From a checkpoint of a small transformer trained on Wikipedia.
Architecture: LayerNorm before each block, rotary positions, no biases in attention or MLP, untied embeddings.
Each number is 128 + 32 x the weight over its row's rms, rounded and kept within 0 to 255. Layers, rows and columns count from 0. The size above them is the row's rms in percent of the matrix's.

# layer 2 MLP down (transposed), 2048x512, rms 0.0325, rows 1173-1197, columns 448-511
size [ 92 106  95 106 103  98  85  92 100 149  94  93  99 100 127 102 104  98  99 100  96  87  95  93 100]
[[127 127 118 124 140 201 103 161 161 178 131 143 151 139 117  55 134 161  92 138 143 133 100 108 127 128 104 166 117 162 122  92  98 178 131  65 129 140 105 199 189 150 121 169 141 183 122 101  69 129 132 141  98 124 186 127 131 128  86  50 142 159 101 110]
 [186  43 153 121  43 122 143 112 174  89 169 152  74 136 123 190 137 176 105 129 123 127 175  82 146 154 126 102 106 113 110 166 114 118  44 107 112 160 147 131 161  87  68 185 162 135 144  64 179 127 214 116 132 136 138 153 184 143 126 211 122 179 107 109]
 [147 137 124 158 137  73 170 103 137 169 141 150  93 148 108  94 146 153 173  83 101 117  47 173 155 146 131 114 128 132 201 161  42 119 132 134 107  98 162 132 201  99 116  92 151 118 131  44 136 139 146 102 132  77 133 106 154  80 108  85 142  91 102 143]
 [143 125 136 120  84 136 155 175 134  97 129 129  75 167 173 104 152 129  86 113 113 152 155 106  97 136 121 112 107 144 188  86  59  82 123  92  88 129 144 108 136  77  98 128 160  95 145 134 172 124 147  96 152 181  92 148 125 116 180 111 164 164 153 176]
 [147 185  87 171 122  90 146 150 119 118 132 154 142 142 129 143 124 120 109 167 147 110 166 173 103 142 141  61 104 114  87 109 200 119 137 107 109 141  81 137  73 172 178  94 110 113 164  96 110 154 147 106 129 156 130 160 103 155  98 120  81  97 175 114]
 [116  48 103  71 130 149 125 108  79 139 169 111 171  81 129 144 149 193 120  73 166 105  99 122 131 114  48  74 110 140 176 173  38  99 112 115 133  97 200 157 170 114 123 129 142 134 102 172  74 147 105 118 144  68  97 152 163 185 103  89 135 130 107 154]
 [152 121 102 133 154 106  77  99 157 121 197 154 193 115 139 141 142 133 147 179  74 119 119 120 139 122 113 146 119 129 149 142  90 119 186 118 102  82 130 148 123 143 125 130 133 131 116 172 195  97 118 103 131  49 198 158 114 119 149  81  82 127 160  91]
 [174 100 147 114 105 150 165 172  82 100 148 132 131 113 150 169 183 105 137 129 127 112 139 142 128 136 143 106  77 109 133  93  82 148 127 130  66 106 159 172 108 161 177 152 143 127 128  85 140 110  79 118  86 149 167 116 151 159 115 150 145 154 135 136]
 [135  92 193 150 133 152 106  70 113 131 146 120 124 123 117  96 107 140 109 106 154 122 151  97 107 167 139 190  90 180 145  53 115 172 139 108 144 174 140 115 150 143 121 101 161 111  78 158 110 172 155 177 117 125 165 148 121 130 178 151  59  90 137 104]
 [146 120 109 141 103 148 146  79 202 152  97 110 101 162 116 150 160  29 108  94 148  94 221 137 115 116  83 116 151  44 126  98 100 136 124  89  85  69 140 123 116 156  87 132 199 122  92 100 114 143 176  16 115 137 104 158 134 139 143 132 162  85 147 127]
 [143 177 203 180 105 148 190 138 121 149 185 147 139 192  75  65 121 138  94  97 171 149  59 140  98  98 121 116 179 161 119 129 147 146 159  88 200 132  72  64  70 152 156  70 148 153  75  68 140  87 106  86  71 110 197 122  73 123 122 119 110 161 123 106]
 [110  87 107 131 164 116 142  77 145 121 147  80 134 174 110 189 132  82 112 130 130 137 119 157 101 109 134  96 136 136 105 111 101 129 112 130 135 131 148 163 119 113 125  74 138 132 108 122 123  98 116 145 128 164 132  85 136 129  71 101 129 180 158 131]
 [ 96  77 163  67 136  76  68 161 172  99 102  61 164 108 133 177 113 138 100 125 130 142 112 147 109 160 136 155 132  72 143  94 128 158 152  64  45 110  95 148 109 140 155 136 165 126 127 143 151 127 102  93 152 136 135  59 120 155 149 105 135 143 178 166]
 [148 112  96 106 110  95 106 113 105 159 126  60 172 221 117 106 109 110 158 127 155 153 131 218 145 107 144 159 187 134 123  73 132  90 110 115 109 150 123 108 135 118  97  94 169 125 169 117 167 124 137  87 104 103 104 161 133 121 140  71 113  50  95 131]
 [151 169 144 150 250 159 116  57 131 116 208 125  76 148 132 199 204 219 172 200 135 140 120 139 111 143 118  70 149 152 155 141 147 148 119 125 117 188 147 120 148 150 176 165 141  99 130  96 144 148  71 104 167 166 142 120 126  90 103 146 156 110  74 123]
 [150 119 127 155 137 175 156 150 136 142  59 148 160 101 123  75 185  73 165  93  83 155 143 150 141 129 160 108 103  82 101 196 149 132 135 165 109 113 178 143 148 143  95 103 134 131 101 185 147 159 118  90 150 136  94 111 109 173 171  83 176 134 125  85]
 [101 131 160 148  69 119 130 219 134 138 137 204 126  87 113  97 182 119 167 126 110 194 114  84 128 139 163 122 186 109 140 131 119  76  80 118 190 181 173 142 168 192  61 166 144 186 177 137 116 160 109 119  99 125 125 168 104 141 179 125 156 114 130 111]
 [171  88 150 146 188 162 116 128 171 119 129 191  87 137 180 162 117 111 159 153 115 104 152 144 180  72 204 145 132 148 109 128 100  99 110 108 122 120 105 140 166  99 118 140  96 108 136 127 136 115 120 137 144 112  96 159 125 163 119  65  98  88 118 156]
 [161 148 138 107 134 165  90 132 151 150 128 151  94  61 128  75 157 157 147 142  69 141 111 113 120 104 125  90 128 170 119 123 105  92 141 111 108 151 141 110  91  36 148 169  70 138 160 149 102 115 108 128  61 138 118 151 108 191  83 120 151  73  81  95]
 [169 124 182 151 127 159 114 136 132 169  92  80 142 161 118 128 106  34 152 108 122 128 155  96 132 158 207  80 124  91 204 113 162 193  95 127 132 108 111 178 159 118  72 130 109 119 126 147  20 121 166  66 158 125 107 121 165  85 153  89 132 107 139 131]
 [124 108 135 135 159 116 143 147 125 137 208 232 126  94 121 132  87 124 134 153  91 184 160 161 148  61 162 195 118 130  80 136 166 101 118 143 153 183 121 110  59 151 164 108 110 115 160 152 154 142  99  21 168 179 124 194 131 137 102 125 141 116 164 169]
 [170  67 103 147 138 168 125 143 116 138  88 115 158 154 124 165 142 144 123  80 169 149 144 126 106  84  89 121 140 121 216 124 103 151 143 121 136 159 195  96 130 118  97 114 134  93 121 191   0 121 150 133 122 123 141 114 107 156 103 142 141 128  88 139]
 [151 173 102 134 172 135 121 114  70 182 184 115 127 123 126 154 140 194  85 137 116 146 112  53 170 113 109  75 136  83  98 121 137 186 165 111  79 116 142 101 140 126 105 169  99  92 113 129 127 154 138 133  96 162  94 172  70 102 151 112 132 116 129 152]
 [133 174 123  93  93 119 154 128 127 133 106 162 122 134 154 128 185 118 160 102 196 126 133 133  99  95 144 140  73 116 140 139  60 166 101 215 153 126 151  81 106 144 111  77 152 128 139  90 125 176 125 100 156 135 103 169 113 198 138 159  98 111 138 136]
 [ 93  86 121 201 184 123 155 203  73 175 158 148 132  97  78 107  89 115 112 162  91 114  83  86 150 137 111  70 144 110  69 152 152  98 196 162 138 108 142  92 147 106 135 120  90 154 125  38 167 143 109  86 131 133 114 157 141 135 113 130  96 117 110 115]]
# layer 2 MLP up, 2048x512, rms 0.128, rows 1174-1197, columns 448-511
size [109 100 100 110 103  85 100  91 136  96  94 100  96 106 104 103 101  95  97  99  88  91 101 101]
[[127 128 131 129 142 146 158 146 141 198 150 159  85 138 108 115 156  75  58 155 133 146 118 163 119 122 137 153 157 150 186 134  64 129 155 140  93  72 112 171  99 165 146 148 171  86 168 143  45 158 209 149 158 110 151 104  98  68 144 122 160 148 125 120]
 [159 147 105 137 133 143 211  55 107 192 162 123 189 103  68 130 123 134 111 102 115 165 119 110  93 144 136  74 105 120 127 131 195  97 155 105 180 159 155 162 186 166  96 154 153  99 133 113 151 150 161 164  97 118 113 136 197 136 128  92  94 150 198  92]
 [110 175 193 176  98 127 131 164  90 118 124 121 119 133 161 197 147 148  93 143 124 154 162 146 109 150 109 141  96  77 135  83 100  86 140  91 134 127 185 177 129 142 122 117  91 163 140  86 132 157 170 130 111 129 111 104 165 109 125 115 106 131 111 202]
 [118  77 140  97 149 114 106  92 167 127 151  86 146  81 136 153 133 109 152 120  78 144 111 111 154 109 149 171 188 121 136 131 103 155 106 149 188 110 167 131 160 135  55 149 100 118  90 136 129 128 116 171 181 110 135 104 136  87 177 120 127 156 114 160]
 [155 143 124 111 132  70 100 108 138  75 117 198 102 135 107 112 106 119  92 193  64  93 110 147 201  83 105 147 127  49 176 154 125 151 115 107 119 117  93 178 102 159 120 166  95 155 125 112  99 141  83 122 143 150 102 160 111 109 164 121 120 102 169  89]
 [ 89 104 104  73  47 124 114 125  99 166 165 139 213  97  59 109 100 144 156 116 126 116 135 100 183  78  90 150 136 132 160 137 140 154 160 124  99  81 144 159 155 132 141  68 166  87 145 122 111 151 157 107  83  89 102 142 132 119 201 113 114 139  69 156]
 [ 73 147  96  87  80 210 131 123 171 226 138 124 114 121 136  82 118 153 182 176 134 136 167 145 124 174 188 126 138  90 107 155 121 160 101 133  99 100 130 108 160  74 157 151 125 163 188 162 137 160 133 123  84 121 172 117  76  94 132 124 143 117 109 125]
 [ 58  91  89 150 122  94  62 138 123 118  92 153 131 160 118 157 103  91 132 129 154 157  90  88 161  99  88 141 105  97 145 119 184  92 145 140 115 152 140 105 151 124  84 153 114 122 134 161 145 141 112  50 160 109 145 123 100  78 106 103 143 145 146 138]
 [135 167  97 154  88  46 154  62 164 158 114 115 115 142 170 160 133 151  78 131 140 110 156 114  82 133 158 157  86  98 123 130 118 142  73 130 157  89 138 115  95  95 168 127 150  61  57 164  91 141 146 106 163 143 114 144 161 166 115 126 158 112 108  95]
 [119 127 114 105 122  79  75  69 105 185  95 185 177 144  96 163 150 120  89  97 152 120 142 167 129  96 150 124  97 134 121 109 150 104 166 129  75 155 149  94 113 139 100 132 150 164 148 112 178  87 147 108 187 152 122 131  80 149 134 108 106 152  76 108]
 [108 148 115 167 103  74 113 119 123 109 111 109 131 113 113 171  67 114 135  97 154  95  94  99  98 104 168 133 155 174 114 122 142 170 167 144 105 164 131 116  79 127 189 145 104  88 117 110 200 104 153  74 145 113  94 163 112 100 161 155 111  77 163 140]
 [127 104 108 190 234 131  99 126 179  88  81 164  67  99 141 101 141 141 125 110 129 109 131 132 140 130 102 126 181 111 118 142 112 150  91 113 164 122 101 112 159 132 125  83  80  91  83 125 101 123 117  61 145  97 151 142 106 138 189 123 118 120 133 178]
 [206 140 152 176 134 102 135 132 135 107 177 158 108 214 104 123 105 121 132 127 180 111  93 149  78 135 125 115 107 138 137 129 135 147 107 168 156 163 162 114 127 187  74 137 108 136  96  79 106 198 104 127 156  77 137  61 134 119 134 177 201 172 167 127]
 [150 149 101 126 138 112 144  97 185  94 144 168 154 155 154 139 126 162 107 141 110 167 135 121 152  88  99 109 170 118  72 114 131 136 174 197 112  78  95  77 154 122 181 138 158 131  92 126 106  92  70 104 125 122 186 136 162 141 114 128 109  92 156 162]
 [104 174 161 172 124 123  90  69  98 151 164  86 113  49 119  64  94  85 107 149 143  90 159 111  49 100 125 144 102  79 159 115 155  78 134 132 155 132 144 167 213 199 128 163 164 118 125 187 110 125 149 114 109 114  93 115  90 112 124 141 142 134 137 133]
 [ 80 168 106 138 101 136  64  77 122 162 161 110 129 133  71  99 119 123 136 181 170 137 101 129 143 125 226 135 152 141 160 114 162 131 119 114 124  81 107  91 128 163 146 130  82 113 148  90 115 130 191 163 160 130 166 114 136 133 143 106 129 148 178  83]
 [137 179 128 145 131 141  84 108 162 145 125 131 127 170 155 110  97 125  67 108 141 178 159  84 139 158  45 139 121 141 130  91 149 124  56 159 127 145 146 132 126 124 101 164 173 153 150 135 134 116 101 115 145 117 203 128  98  87 112  81 160 135 149 145]
 [123 151 109 150 171  89  91 156 141  83 149 201  78 106 120 164 158 124  63 120 158 107 163 165 186 160  62 147 160 129 132 102 144 133 110  94 120 158  94  85 116  90 136 198  88 140 134  86  47 138 157 148 113 140  80 165 178 165 122 110 170  86 122 103]
 [136  41 129 102  65 187 178 136 141 160 108 131 113 139 153 152 160  82 134 123  94 122 190 172  64 124 105 128 158 156 172 160 124 159 125 132 174 151 143  96 135 155 155 130 131 152 126 140 124 137  64 115 101 170 116 191 125 162 146 108 196 122 159 142]
 [ 87 132 105 157 139 124 118 194 110 145  96  43 170 125  82  85 131 132 159 135 116  90 150  86 127 136  66 125 165  60  94 148 137 200 143 178 113  99 163 196 110 133  91 142 141 148 127 129 113 184 193 132 126 142 139  82 133  80 144 167 108 105 177  84]
 [175 144  89 155 146 147 142 125 104 127 142  80 111 204  91 129 160 123 126 128 139  95 175 198 211 125 141 166 146 130 140 136 140 169 133 154 121  79 108 123 153 160  94 103 164 105 167 157 175  84 137 152 130 157  60 141 109 149 175  82  95 101 123  98]
 [117  99 141  72  72  94 178 131 185 166 217 148  89 136 118  71 114 146 127 124 132 180 127 150 154 102 161  60  88 149 122 141 163 185 134 155 161 161 116  84  92 105 194 100 139 132  82 145 182 164 146 108 154 146 165 161 143 139 142 119 153  73  91  59]
 [ 47 116 132 147 152 110 161  59  93 169 120 128 102  71 147 100 107 143 173  87 167  69 131 152 188 105 162 119 131 163 127 153 135 154 131  71  77 119 198 196 125 136  98 154 114 105 111  67 181  77  91 106 119 149 102  41 128 115 106 125 158 107 145 140]
 [114 141 126 142 180 119  94  79 110 109 176 130 151 150 184 117 145 108 118 157 119 115  99 144 102 180 151 124 117 169 175 118 142 144 149 109 122 111 113  92 163 168 109 182 179 138 141 144 138 122 134 176 114 100 122 192  86 154 162 146 139 115 126 125]]